config.toml
hidden_size = 256
head_dim = 128
intermediate_size = 704
norm_place = "pre"
qk_norm = true
init_std_qkv = 0.0261
init_std_down = 0.00335
decay_fraction = 0.869
decay_shape = "linear"
train_tokens = 319000000
max_steps = 4868
dataset = "wikipedia_en"
Each number is 200 + 30 x the weight over its row's rms, rounded and kept within 0 to 999. Layers, rows and columns count from 0. The size before them is the row's rms in percent of the matrix's.

# up: layer 4 MLP up, 704x256, rms 0.198, rows 505-521, columns 128-191
# down: layer 4 MLP down (transposed), 704x256, rms 0.184, rows 505-520, columns 128-191
# gate: layer 4 MLP gate, 704x256, rms 0.194, rows 506-521, columns 128-191
up505,103,217,173,174,196,219,138,212,248,244,211,151,208,203,247,217,247,245,196,201,162,230,188,161,155,208,224,227,201,171,195,200,218,205,174,178,195,185,189,244,223,206,245,247,207,230,164,128,266,238,178,175,179,217,276,210,216,191,187,194,206,194,188,172,181
down505,098,192,235,198,206,176,189,224,229,238,190,200,139,229,164,209,171,189,184,172,191,232,152,269,191,194,193,160,221,184,190,217,175,220,189,207,215,215,175,218,154,215,193,186,175,159,192,124,213,162,165,203,152,174,234,263,162,215,182,190,191,190,210,238,238
gate506,102,179,178,214,217,213,214,185,166,202,218,212,219,173,168,187,187,178,203,224,169,192,181,196,206,179,198,184,224,210,209,215,196,261,220,260,195,182,186,165,234,210,217,174,251,228,152,199,150,243,202,141,245,222,164,189,208,232,139,220,218,205,195,159,155
up506,103,213,185,191,189,187,176,179,197,180,163,176,186,219,226,190,163,231,184,247,191,184,144,185,185,150,188,213,191,236,183,207,169,169,181,207,209,233,181,155,163,217,171,265,209,182,213,196,140,166,189,183,215,184,203,211,213,224,146,169,204,203,191,189,183
down506,101,199,199,240,208,225,191,187,190,202,156,132,130,225,263,201,214,201,216,260,221,201,178,198,225,212,258,239,186,218,167,189,214,204,184,213,218,190,265,215,188,188,198,226,194,260,188,218,184,192,248,232,235,206,227,203,200,210,191,193,232,206,164,209,210
gate507,103,219,176,232,196,219,226,229,212,208,227,239,193,176,172,181,165,156,178,202,232,207,190,226,120,203,146,209,249,193,171,176,142,233,254,204,165,173,240,168,182,237,197,204,203,233,195,177,166,248,161,204,212,189,269,258,203,180,191,131,239,172,183,209,160
up507,096,226,134,212,166,202,178,217,177,222,167,170,188,180,127,221,171,247,220,174,177,191,218,242,217,156,200,179,246,261,148,226,171,224,253,239,193,175,194,158,153,170,208,147,203,187,227,236,168,219,180,210,209,177,164,207,248,237,186,196,153,204,211,216,186
down507,102,194,147,182,185,229,148,226,190,201,230,190,167,201,180,200,170,154,190,237,216,133,241,205,175,172,185,243,248,222,163,248,178,181,240,229,269,184,198,255,204,207,213,152,202,263,180,200,194,207,238,212,200,190,168,206,176,240,185,200,205,244,191,174,196
gate508,092,252,202,181,173,180,210,198,221,166,203,236,175,170,170,193,203,137,211,201,228,181,185,214,200,200,189,197,152,231,161,278,171,97,182,216,144,217,176,216,220,189,180,208,188,169,212,146,171,161,241,201,188,177,217,197,245,208,237,236,199,211,186,205,175
up508,090,191,184,255,191,211,191,229,210,153,162,167,163,217,218,246,226,186,182,173,187,226,246,218,174,194,179,185,170,186,191,150,252,152,207,189,210,186,214,222,187,222,211,206,202,189,186,182,237,187,223,205,218,169,163,188,198,143,165,224,194,219,175,218,164
down508,086,237,229,188,165,200,229,247,167,163,213,209,219,174,182,181,206,166,240,227,153,263,225,255,211,248,145,144,210,242,185,197,199,175,171,230,151,179,245,179,152,211,209,163,232,205,194,117,216,324,183,225,228,227,173,198,173,223,148,175,205,181,201,185,186
gate509,098,127,208,261,197,209,227,165,171,205,180,195,147,192,274,193,221,219,199,188,209,200,195,235,170,215,183,140,201,195,188,241,230,210,216,196,186,209,179,230,167,202,216,242,238,240,211,189,210,219,262,205,213,230,215,200,200,207,234,238,189,118,219,179,200
up509,105,241,239,173,245,208,169,168,195,162,179,181,215,178,201,183,172,117,225,232,219,232,154,174,179,212,219,200,174,196,125,214,175,166,149,222,139,178,202,224,185,165,249,234,219,216,228,246,186,211,230,246,157,150,189,207,211,199,238,226,196,228,218,210,175
down509,104,210,260,142,188,200,180,199,220,196,164,191,194,202,259,203,169,211,240,185,193,238,231,222,175,217,291,220,277,222,241,245,188,236,192,214,235,206,140,203,190,185,282,154,203,175,212,204,228,224,214,243,202,226,184,228,187,251,195,184,211,192,216,254,202
gate510,093,180,190,201,161,158,152,224,196,144,190,220,179,238,178,210,202,170,187,180,204,193,262,227,177,198,199,186,190,209,223,217,218,208,196,146,179,212,212,258,212,146,164,206,238,182,167,207,170,253,191,242,204,233,176,190,198,203,186,202,180,218,187,198,163
up510,097,157,223,183,216,217,177,206,177,172,248,166,164,223,187,174,169,154,204,193,192,233,225,155,217,214,192,213,163,259,182,252,260,173,136,210,203,177,186,155,206,183,211,192,221,208,173,185,157,223,209,169,188,177,176,225,225,196,187,205,207,197,202,193,197
down510,096,213,212,219,201,189,213,182,194,221,230,162,219,235,201,188,224,133,168,177,222,177,192,127,171,194,211,169,203,207,201,210,228,211,132,159,196,238,163,248,212,149,208,193,242,222,245,198,220,245,233,197,166,200,154,216,183,198,206,174,204,207,162,194,238
gate511,085,189,231,215,216,258,183,167,233,267,108,192,213,194,210,164,189,224,199,230,232,216,191,250,211,209,191,231,207,226,254,239,215,222,168,213,243,161,164,201,240,166,234,176,244,193,192,208,158,207,131,220,171,252,201,220,259,246,183,206,203,210,245,163,197
up511,088,162,215,210,217,223,178,149,219,236,194,186,199,168,185,151,220,210,170,224,188,199,170,205,219,244,148,197,211,173,192,245,188,184,210,156,237,171,160,307,231,173,203,201,216,163,169,233,181,185,139,219,228,272,205,201,216,178,182,201,187,226,178,169,215
down511,092,150,240,179,255,237,220,193,216,220,173,187,199,173,200,206,229,176,164,208,221,227,220,245,128,250,212,240,214,210,218,231,221,177,191,209,191,176,169,215,200,108,189,140,185,178,172,260,207,130,173,199,163,223,167,166,279,187,214,200,165,213,224,201,154
gate512,100,228,179,201,236,200,156,236,186,231,196,189,161,188,226,134,187,172,220,172,206,257,211,170,180,211,221,203,205,187,161,188,201,176,193,230,203,181,201,229,200,221,216,184,218,180,133,142,182,227,207,244,116,220,173,152,155,180,184,193,156,160,213,147,228
up512,099,175,198,127,182,161,179,192,201,134,225,223,226,210,246,235,167,211,185,203,205,196,184,231,219,215,201,248,178,204,205,217,171,212,250,172,189,234,191,195,178,192,199,253,196,205,243,221,231,173,182,152,228,200,208,211,203,200,159,177,208,243,174,160,161
down512,100,165,258,208,193,184,217,151,213,222,152,203,210,139,180,172,272,202,262,194,186,246,199,160,210,163,206,197,192,225,211,173,203,210,206,173,132,170,154,164,194,158,205,185,175,234,242,167,210,173,176,184,221,190,230,197,202,169,145,183,222,208,212,223,205
gate513,092,164,177,157,194,238,189,195,206,231,192,236,209,243,155,175,166,212,231,192,180,179,217,235,159,206,179,157,151,184,257,273,202,230,220,223,180,202,174,167,199,219,211,154,194,189,184,179,187,213,236,199,205,186,209,232,202,256,167,199,184,173,165,200,255
up513,098,147,137,134,203,198,151,159,210,178,195,207,231,168,221,177,211,243,170,187,169,169,153,263,184,195,218,215,229,192,250,230,179,213,231,188,188,228,235,189,210,206,160,219,181,193,234,230,150,198,186,178,175,163,199,206,214,214,241,187,193,231,193,165,239
down513,099,268,220,195,164,215,177,215,156,211,175,188,161,208,232,207,177,243,225,203,166,201,236,181,163,174,181,188,178,225,204,201,268,152,184,202,197,228,153,173,160,197,205,217,174,192,145,191,215,161,205,204,201,167,212,166,216,101,222,152,156,212,216,191,216
gate514,097,190,222,199,210,169,211,186,156,200,167,148,234,208,221,163,200,210,164,188,219,215,163,202,201,193,187,179,230,156,197,228,161,207,230,158,199,145,176,214,196,196,195,228,189,169,181,257,222,216,211,222,207,215,220,205,207,163,211,213,220,169,213,212,223
up514,091,174,211,189,184,152,235,202,180,230,168,126,244,218,199,136,218,170,231,181,219,224,203,183,161,220,178,212,177,255,200,176,144,194,188,174,201,184,152,214,222,173,184,191,170,127,169,239,196,215,245,206,200,229,220,208,248,191,200,246,182,160,188,156,259
down514,094,209,220,228,176,204,184,213,174,173,221,184,211,204,237,241,190,191,154,152,215,251,190,220,205,187,190,206,181,177,177,242,206,208,216,193,188,183,120,193,193,205,214,171,205,140,178,253,132,90,201,222,220,207,237,210,204,149,198,140,217,178,198,169,219
gate515,105,217,227,171,209,158,155,172,139,154,219,182,166,200,233,222,239,164,198,205,173,229,185,170,178,247,205,184,194,210,215,196,268,201,200,181,172,209,194,242,182,195,207,183,160,119,172,139,238,250,212,167,111,192,232,244,149,215,188,171,204,194,165,163,210
up515,099,162,197,180,170,175,233,243,216,174,173,189,217,200,179,144,174,210,237,145,159,182,210,194,176,155,187,175,245,175,156,156,183,248,205,207,158,206,206,258,184,184,224,180,238,240,194,226,170,169,189,225,220,181,160,187,193,150,193,179,171,222,173,207,168
down515,102,186,177,204,235,196,213,208,172,247,235,220,166,184,201,222,180,177,231,223,212,226,159,221,247,203,200,222,178,161,230,205,161,168,209,249,202,212,170,142,179,207,131,247,207,299,242,220,209,185,178,201,202,198,215,161,158,207,160,163,211,161,207,180,208
gate516,090,191,192,171,212,170,162,191,221,222,175,230,167,234,219,183,146,179,251,148,196,212,196,254,116,248,170,200,267,210,180,214,230,201,127,186,186,191,219,173,233,236,233,181,216,214,180,198,196,270,221,178,206,180,196,209,180,206,204,195,170,226,227,226,186
up516,096,203,189,188,190,162,171,206,201,210,246,141,193,219,172,174,210,262,184,227,257,165,225,219,223,160,162,167,205,193,151,173,201,185,248,227,213,209,188,205,246,146,150,208,217,191,223,219,192,183,201,170,181,197,239,194,178,168,156,243,257,210,191,197,162
down516,096,222,158,129,217,169,211,192,210,281,161,220,178,214,204,170,190,211,168,177,178,245,206,220,165,242,215,220,209,208,218,241,165,211,176,195,172,197,164,181,161,195,215,202,270,200,174,200,194,293,193,205,228,178,177,207,228,208,220,243,201,237,201,214,193
gate517,101,220,208,207,220,209,192,192,175,177,283,182,225,165,220,195,221,247,186,212,173,213,153,189,203,183,225,168,231,172,204,169,192,142,231,246,200,209,222,184,185,201,187,166,220,200,185,246,196,220,133,212,226,107,198,233,197,240,182,207,179,161,207,184,189
up517,101,188,189,189,196,200,180,217,197,204,213,104,235,255,138,234,135,126,196,197,211,187,209,198,169,235,179,222,188,189,205,198,173,213,170,179,145,264,137,229,207,196,226,216,199,181,212,159,178,184,226,196,211,239,242,201,219,224,204,181,187,175,212,188,224
down517,103,236,174,181,204,220,244,181,213,198,115,245,167,213,112,204,189,189,192,204,274,190,174,166,174,198,161,198,174,207,222,201,234,229,191,261,227,207,209,212,178,255,219,186,203,236,194,194,202,127,252,219,230,206,196,171,234,213,202,208,188,215,137,244,197
gate518,099,183,170,222,223,210,147,187,244,243,163,218,206,178,193,198,180,176,223,194,203,166,198,195,238,173,163,189,179,157,154,204,198,131,180,284,190,220,233,167,211,193,195,176,156,181,259,278,205,212,180,231,188,189,196,210,232,180,212,244,283,197,233,189,207
up518,102,199,125,210,142,139,222,246,172,126,207,211,242,216,205,196,188,210,243,240,163,201,217,208,192,237,213,166,239,213,182,249,220,237,209,223,195,174,159,217,177,212,199,189,251,221,224,230,194,206,199,188,231,220,158,214,258,217,179,167,194,172,177,223,218
down518,102,148,178,219,158,189,206,199,192,214,144,244,213,183,198,196,201,208,222,224,205,232,240,199,225,153,197,195,189,204,212,212,245,194,222,194,221,181,193,252,200,176,179,230,187,206,234,184,213,159,218,221,232,268,234,201,223,253,204,221,194,172,175,204,191
gate519,105,246,211,204,259,205,188,223,196,232,269,253,202,203,202,248,208,224,199,131,189,178,194,178,251,203,198,213,237,188,229,191,244,204,171,244,181,180,224,153,241,170,214,161,233,248,193,205,228,221,186,161,189,182,207,174,187,213,194,168,220,222,197,201,67
up519,107,146,212,224,192,186,204,190,217,186,231,197,286,186,169,202,236,219,215,188,242,174,171,215,200,207,200,180,140,184,183,182,230,192,196,169,190,199,188,199,228,165,192,143,148,218,300,192,122,238,224,163,242,216,212,136,235,212,254,260,207,172,225,208,234
down519,107,163,197,157,276,156,212,208,211,206,187,212,193,216,212,127,240,190,252,182,187,167,186,219,192,161,197,214,217,225,180,234,202,186,246,200,218,219,160,184,226,243,239,168,168,209,238,211,171,216,222,179,178,222,242,244,213,184,186,173,177,189,212,223,220
gate520,105,248,227,155,161,238,179,243,205,228,194,209,236,192,228,183,210,208,176,168,174,158,168,178,190,220,193,189,209,195,216,192,194,186,237,210,199,205,245,230,175,177,198,188,185,209,198,217,138,188,264,189,175,238,224,287,227,220,186,220,254,211,208,209,186
up520,102,186,207,173,205,140,198,153,203,159,221,200,212,233,214,212,167,246,225,203,206,189,231,224,163,198,227,119,185,212,157,160,241,234,212,241,204,217,210,158,250,198,197,214,148,161,200,196,235,162,235,266,187,196,148,166,219,184,161,228,217,161,203,170,247
down520,102,266,191,173,204,198,180,166,230,211,188,155,218,128,199,190,164,179,257,194,185,222,176,199,251,259,191,192,208,168,216,251,126,210,201,200,156,177,196,179,235,224,191,212,243,210,183,217,190,330,181,192,232,202,170,228,208,233,204,195,205,190,209,193,205
gate521,108,190,161,203,186,124,208,161,249,101,216,212,209,187,205,219,183,185,215,218,193,221,167,179,197,124,173,198,231,188,193,188,171,248,193,202,203,195,219,199,218,240,195,161,182,210,156,145,216,216,187,235,210,264,231,184,185,221,229,150,203,239,211,184,168
up521,101,223,196,215,210,172,197,210,234,179,190,170,154,239,177,189,198,187,236,199,229,195,201,205,243,223,213,211,137,218,159,219,189,229,183,237,144,189,197,240,184,167,155,213,189,227,161,226,248,174,258,236,141,211,143,181,186,196,197,239,185,180,187,183,242